Part of a small language model's weights.
Size: 15 layers, width 96, vocabulary 8192, 2.27M parameters.
Training: a variant of Muon for these matrices, 110M tokens, 7492 steps.
Each number is 128 + 24 x the weight over the matrix's rms, rounded and kept within 0 to 255. Layers, rows and columns count from 0. Numbers have three digits each.

# layer 7 MLP up, 384x96, rms 0.145, rows 145-212, columns 0-95
114097108128179122119129118176116095125151177181112103118121103111113126158148164132131152166154146145104150161116121131120130138075185111127114111131162138113120116086147178108147168161125147143140098176153136139144062134160117092154130119116144085150108127141118147171154136148095133067
107103109129102148146119155095138095091111121095132161090125105120114107136099159099151153128133109154119109133112140160139101141152147121131120087112090126125127142147098127129103119150153148131113162100162148114111138104114139127112092143153121142101139124097175129150127117118143149147
129129113119128123072123134185120100112099121120166133088143076134156160150101127122157150128187111119117090160161124103080105142139135167138131163093118138127151140058154132130126157133123079130165135152150119169104148116146095146131099160097076123131133161113096089120080154135128134106
152163099135110120098137129112110077146113140117187112122148132177128136133140155125121129089149114090152117146115111093129147100104115142182097110159137139134176144125120099124108134136166102132128100121154143102156142157138108086124134104099107171141140210117171136081080127096155144144
144115154147095139099133123130130130142127128141132077137152139147125127131129106134098099203176161096130093112131121098122108116126185145155108117107114121106132146147148117151145104106141155144169101124160123119136115146130127127153168096117097132152175127100165138073100107097095108209
141166126124120127122109130171150184121118134155112123077120140096163077120133124161117115139132105132198171111100125102106152116147153130133136123135103168113155174122151121147098147151132117106092112161143130173142153160133143165139171113132123065111110117147144109174143108115103103137
131119142121126113110157079110126121138134123136183099120170142158148151172138109149123151119122074148184148139086128103120158113108067148086139129107107145112126146134133157104124097117136140163090109133121113125170117114144104137178160118110140124144115137141134183119149127154135121099
127147159138168175145147117112089112101124152184140125117151140110137117141173133127098158118098040111117135095133161157121126148142127108085132119119112099090088136164118077171116096156084150131165112077121156159122146142186133150131133169153145125151178114113127144120082091089087128116
121142166111091117137170125125098111174123116108173159113119140134127127137129153112093126110156135135122116159171101132137176132159112139153097144099154191177111108109145134153162158143126164107103130127161102119137162153134133093140135121114135121102070205111127131112128121106131115108
093144117148160124137147126123117134131158138063180153123141152151142135130128161135120150123145123119129141088116122160115130130113121153154170150136184126115130143150111087123107144119140093125172119125100140092129110146096148113127157135130134152146173107132166135116121097096131114132
156128146120090142129155104104123169084159126110111152136134140119131138146149136086123105114150120124096118148112107144148081157145127117128139114091117098104097142155141154150110119133155162162155117134163115105124121119082151187141150160149119109108135080082114177134084133092137124161
113153107159169152132162115121126133132109131120115145094114145182132162124134126104110169159103104110162145167146146104117118135095110161101089133146147167129136128153127124132142122143123129147128148132087164106136106089141136106123109095115135119154125124098149138113095143139134147146
153137054136090128118137062189136137098138128109093143132110146103114147147097157126120134146107103139120109103147107110175130158124118132133128156161130160151130130090137140140109143130156134132086150155113153114070154124140116143153128127136093125117128161119129134133103146124120139166
111162140084139114096124133132118152127155146168108127137128096156127124176109135122118161096133126117122172116152137094135091092178147138108119111090145130121118126143130121109140141157126087135162139125175169154141120120152125116148101149157145171134135121132118148132140117123119172102
110167133120148145164108112157111085112111143102115102126136098149119104124121095092106144117172081151116142131161125118149105156140092116118148154125130112138158107154123097135128133117177157113129151122135144126105092150108140107121131130161122075162105116127137122148146111140144150113
125081115101071118151141141104108158132142146139149143098115121132084141122075113151135118141148126147103112117135164125093158139124113094116153150084089117146146135116111127117135118075156126153154142127136111174137108101147178136131115135087108150134105123117081110138139104127179147111
124175124100115130140101127142087114170128092153136186110104147132153138093152124149133128138117161143164110148101144132118114138159123116111128134168111134117182085104105124108144109120138091139106167147116123158092136082122073132167119131149109133131047114101120150141145150106085145142
095123145150140142167116151097105122141099111151143097124120133113089124155106149130104139129116110098110110130147091145063120071117150157116166108107151128128183078119154120144082096172141097113118099064114148140127105142148107138119151128135118106148123098103113135147106145130130123122
096152136133108112169108112127115107112151136120150140100162143126124135170144097115134104142129112104093118172173127136138120143158122159093141157098146110081094119177130097149123150129161158165110145082117108116111151135134140197123109155174098113128169138134127148102123130106155118123
135133195130106123126152140146121110148137133104115112146150096145111109126188100157130115169148103108111095140113123113181149111127139079137128182136130115126103155111122113089130189124102122090170144107091118172146154118147121124135120151115139129131117185138172094154126103142104141129
155159128075108103131092108130133107097107126089091100119132110149156098111090128161152162125087091105151192109134115084114123128099108084150138094111127136130114124160115131133129157182138114138129087171150124144137145131129141132096117137168101079154110105163128128084140137095125119111
188140155139118147141111098147151132155137125168146172129125153139110100073113083121118128130160122170094160148150198138119125118136139135139139086122144155127182147107152143072083125119131094169136154120114152147142130116132107135161153157129147173116122106167124121104121135090116129125
100145105130086115143133130123113122159142143131158154094111159117132133090127133090143125091133138141117119156125080121120102105115127131085154114101130134144161171141152139150119139138115144113100117144161116148137119099113120120129127084147103100123097154146082153088135113156168140093
169098125129180121133089082119147150151145153123158123093112103108138113126121149151097140104148084124097139136104138109097085144145127134113125103108138183156112120124124124119122066109111113128093154144149158115143143152080131130114143175105098165160134088160132146142094087161118127118
128112130135103135100097127127131132109131137092153143125153104105169183140112153129101122118126138085129176160137117106098121148086136142121154135103101101121155148147099131107096113159102127079114162068143114169148166180118103137140099144127114146143168123131152111107132135112122092146
144103126094111079127183111128162196122098137166146150105117130140162108149121156148156120133132118115148144126126093136130129153119128118109116116130128139122072113131118095114137128145075150109128133125117129108121127158164121140125126128082137109132169146125119122157098101114142122123
132160135119154101152134074145126128132106123118147124091150142174129114138113182143152145140099099124116130086080139062134104130136092158115141143130141139106139111096136122131109111106115125103131110144140133185134112137094125130123102149124126172146132127149188120136103132129125121086
109144111115141128130133114131194130116116127114137133124116094142143126123129146122103156138132111117175141123115126138112092147121133154109105101104111156120100117147121170145093120169099144170108139153137103146134101102122148108086109106146104146102127107156129126115131137107142138091
113122116159120120190134133125144119143100149173154127137153108123148144127117166077127132135136122112110128100088111117153144148167170116135091111156133096071160162137139149137140128105078172128158109152118092122127120089125133166146142119168103076140157087142130085127163108089141133182
117151153116147108138151113127082095138085170115142089130146102139091177091134161134129158062090160130133125103106171153119140132164155101130128157124163138096121143141138113113120134123151118111102084135156101069132136136159167152126103129108145115153126092117142163126131106103097180102
154095102155137134159134118163094098082123126123109133143158105124114118152125112115150111166112131106101131161122151123128100115122098114127124152111121096128133126142104138133112152162108112140115116135113114116112171100132123135090106130123088127114118105156128129137102144174137129123
174131135113095126084093175159082104098158146095117161116116094145107114143130112130173129163146132143177155174142134111147095115150127139131174096137126100123141138111122103092162102156179076125140148107140145072140092111131156151156108125117119139114138093127161122138135184112142137097
126070109084116091122104118134125128102115129139149172140154125118130130146114132120111109089164164188141118118088167125089106141140151111132062091117131130112146136126137133127116120135103128125116123154125137097110152081110148149113130153090099171122122108146109150123114143108147153143
112115118119164107157128124159092096124153140109116139133114134126067120122101085115152138116099134115082131109129127090147162146116126174146082143129114137070115144145086091130141125134141141128130128127140150162192130127100103126109145090133118142144135087096152164133111131131099108187
148101169113107093122107136125132090142123142160139133151143107109109124144089123088144114126120098094120145165124123143162119160112106119148124146151112098130127105143134125106140129131108142136115148147115129133151121116110169138143102110141165107105141164153115086120129142094079138135
127128108148166114117112099097110119141044124145151136078180142132121138156129178145090172160120113123144142133130135143102145146080134152150140149120090095132127129145138126141167129135138096130099119145150155095087125115175142146134148106166108104117131130089131142098133098088123139167
123124102117177121120158153171105080109184126148122139143132148157132168122100156097127120132135120129125134121122119116108211129124152149083119149102116122133093187131138133140140138109169140129103150141125135131110109127102124102137175099132127091140130132143159093152071143144127122143
133122132125092148149134165125071119118138061103119118125125110127120113171119158170130126152140115154149171105167099127119167128110143085139143096116117096126145172143081077100115114134125116129107144131086100102152104106164124151170103131123159106115105137133126179156120162136111169171
170143100095124105134082170154126178127137081101128105081130094128118105165133107133109148119165152117143104118130107132120122119136112124113094129157139088138125147134120092130134192123169095107084098092097124150145116125118136139103127114114087128101092151131129147123109140114087140179
132123139143109137165092072140125102108138144083159138116181107176106108093098163093109123078130124124152108141107143133133120111155153133170172167137127158139161148116184128113143098100145117074121079141084121127143101072116125131103127111117143167143108137118142118104162106129097075123
121176101172085112127104155146129097115140091122132165115134098126134141110179134133139170080089132130133109101142163132156135112122116074122127108139086131109191126138122107142115151177153086131113102154084133112121081179103137142121101107128151149140102143102130142117108097124121164146
198135132188160147153138142133130132137138060089130111090170125160120127121135113135111124118080145112133096112146144114110201103131119141119072123149132144123139181098134086164093153159172111204092143098139175158111113189152107128136154102146081134151099180115158145127094133133154168190
136070132087098114179145123104128111108106135113134132095112113101153135124114139143158093140126137122121130097126133136135147123111196076099108143124088114116136169126146106157117133070105100138140139101136143123123139133156138106140164097094116103132161132105133100081121134128110088113
149107162139140113114126138129119122137139126147119121133122146129126136171100133134126132135145122164117119148139111102085134149134119159108140169089112080098135118116116104147136132123154170124114118121159135097129110148111121105137115118074165126111135118118093159138150081132125141138
095128142111135123172128136147130126135149172119137166125103110118138139099139129099120100127130108145114117177172107095104132109068122145109114125126130130116147137081166117143097121113112161129139150125144112115178077093125103089119138149159139125150145120095111131141119163118118120150
110162113131171149107135151130135085113085135135145117124149130156116150122128133111100140154140126129158156122130116159130123141165129133096109122125140134110124094152152103169093135115101112129143095117106125142111120146129143115144129115129175108137126139128133113117093091138146135093
100113156115079105139153163135104120132123089164159212135127116125100159125097069123093140161135100124134136137139164147098104149123138114165151131172138062158132121162181125106106149126126120139160151121168126155117129109096127102121151135137145139139135133170127098146145126141128131106
113118140161133134149170101119114146133124096112108133081168145116139152114136120172161134141125094153145194125094153109117074122117121153105113123117105129096157151118162062125083103123137134152114105104147143110087124085171101139160143144141115136149117123122132149143110138155132141150
169116170097149144142128126129110107110080100123103088084150142167112116108182134152167106146116128060099134144141125116072122123139191105100150136176133127141082152190143114123133132131125105131127162114123191133098120125154138124095175090107142090132135131125131107108113113140115122150
115125164130111065123138131145101103141151123152126128121120137109131164096137128128113112110137132119118131093092147097144119122123110139134088122140144142159124153080141102094077106068157127116130126117112113144146126121084106109156169125120123151122112164116180112091134103125118098136
132133142109133059159101127135126083122142119101113123139163095135162104136144157135158148154110129102130131145172103122153175140115141144148136124142125121160105147139114107136093200136105129144131144092144142140117151075135121138139083129156117101106102128139133131126134140132135145116
135112144132108132165123157120134124110169129144161110142138106110090143133140134104155122168163084158102114115100140105144117077147081136131124133084121115099094152143122091143155127130157123144187145116139151085126124119113139133171130116118085137136091099123157111138128100149113109145
139124135117122131156184139142165150150140129136162100105112114125116093093125114099112125092145121128118101125112150134108149094120122140139122113115131093100144160137136098095126124092132103094132116155154095138140149155085145073137131120092126151153130132140091106093097118172078150139
123097158121111130155134149174134113124165132120122091145145127198148154162126132139123116132149123109107113070106157155155157123160122088118107102135130080136120113151090092145137148118077107176108140095114112170104127130123117073134075094108152107122189139123146121100083102139110166128
131122078134138165149158142105152104136163116155156107136149110129160141100128125137113117144129147114180139077077153163135140116122136129116119113129159142134143163165163104103130087129125137123116094105136086141120104138144121151115135106098131137120161158181123098107150124129150152080
109107141115152131155122088154092144157115158135137080133137114150123137119178143123128148143148135142127112133151106183093142148128161171104138071109126105151125086103140139129113148162110117134079108163152129159093152145130066117091093114111149130110144143137074126150145134170074141101
140156125094121140113133128141152103143104148119112120098146156165149124141114108167073140175146100094143109057166106119120137139142104102085112084136156195160167118157120129117164122133089182128102115120097113081125152106162112075106137111132111160126142133153095136173138118142163159125
113098080145142149125089104128126088091134141152143156129174170157094172152138112131137117150101131130130121161097183160095097097113144125116109148091138120133124147151119106149119130126116149123137142146139122117122110095111102135104122090137114155096116131086162108145136114152119137089
113168153136116090142149116136101140157082156139119091134133145147110093136171113111081106131117153130084112138137096106140122146145109130122136134111156097151089042107118150113129148140107112110171080149133137126114131149138122088139122132131106126134099164082141095118126108149144136111
130064129133098112137161168122071157067149151131079136129114109107087117145120131110177137133121126108167127139078128159109106137142116123158132115081133113130152136132118149146142142171135141145147132144172112110095109173085134133138099137128198148168137115083100137174091106132107148130
110184127106164128137121079146116150106093150163097100107121127123133102143128166099134177118099075114093126096146137099134132160152174126135139124105092104129114119130146132154103131131115141165157148140150137118137134130125123136070140156123134158165091149167138096123148123119159125121
170159121123123119159099147123070144142080121115166150131108098081126153137134112117106109106089119133125143136135139103127153175132113129147119084127115109136113111153119093088128106145141125122124108117118210125146122138141111161124137168122145158154122103137120126094156125120094127111
113106181175117147170119118129132142079132127121175110109142112143124128145130154124132142152122131125126158106099149156077138111101164118163167129098142142136139160150128122132154127122094118172152143141132158193096089152136109107134176128103166137145138147086126124170115106139116098097
107104086151125094106115147142092115091121134134129139140143124167107147126146139130109120133153138156121153133137153100087104150090132075138126151097144132125116137153123142091123162143093168105097122096134125130099132108166158148148172114196112118153103124112123109148108131107097145089
175123117143130147176152156125100141134117141126140101123133127139093145135167106136091113173121115129124139135156154147148160126120071136131167147127143134147129121103134164083104134071125103110128150140116109100143104133124158126175146163124084149141118143144189168115134116073100103157
120147131142123152097151074107117126116112160112172102077128106104107181085148115108096165105153095146105166123125118099078139102138099113167141120088183129158164146128153128117122131159142089147128108126146109132107141092080134117108154111127112165149109140153143153109128113124084132119
102150165121128102114133139164103155149149115115148116117132125151111130124164133144136089142120128136100094091088096139165090117169103129171125132135098108098137124117140144102118160085144130089156107163118113108054150086115147124138138152147089140146104127136091125130093130191083090182
123112152107130134079113105157098120155113176106137076108105134121138116108115110128131124106112124143148118170118120090135142142125122141129108142106082126088101084140112135164155125131089125109191121136143117098120141142144154125122113158069137140142113138141144121132120126136121158152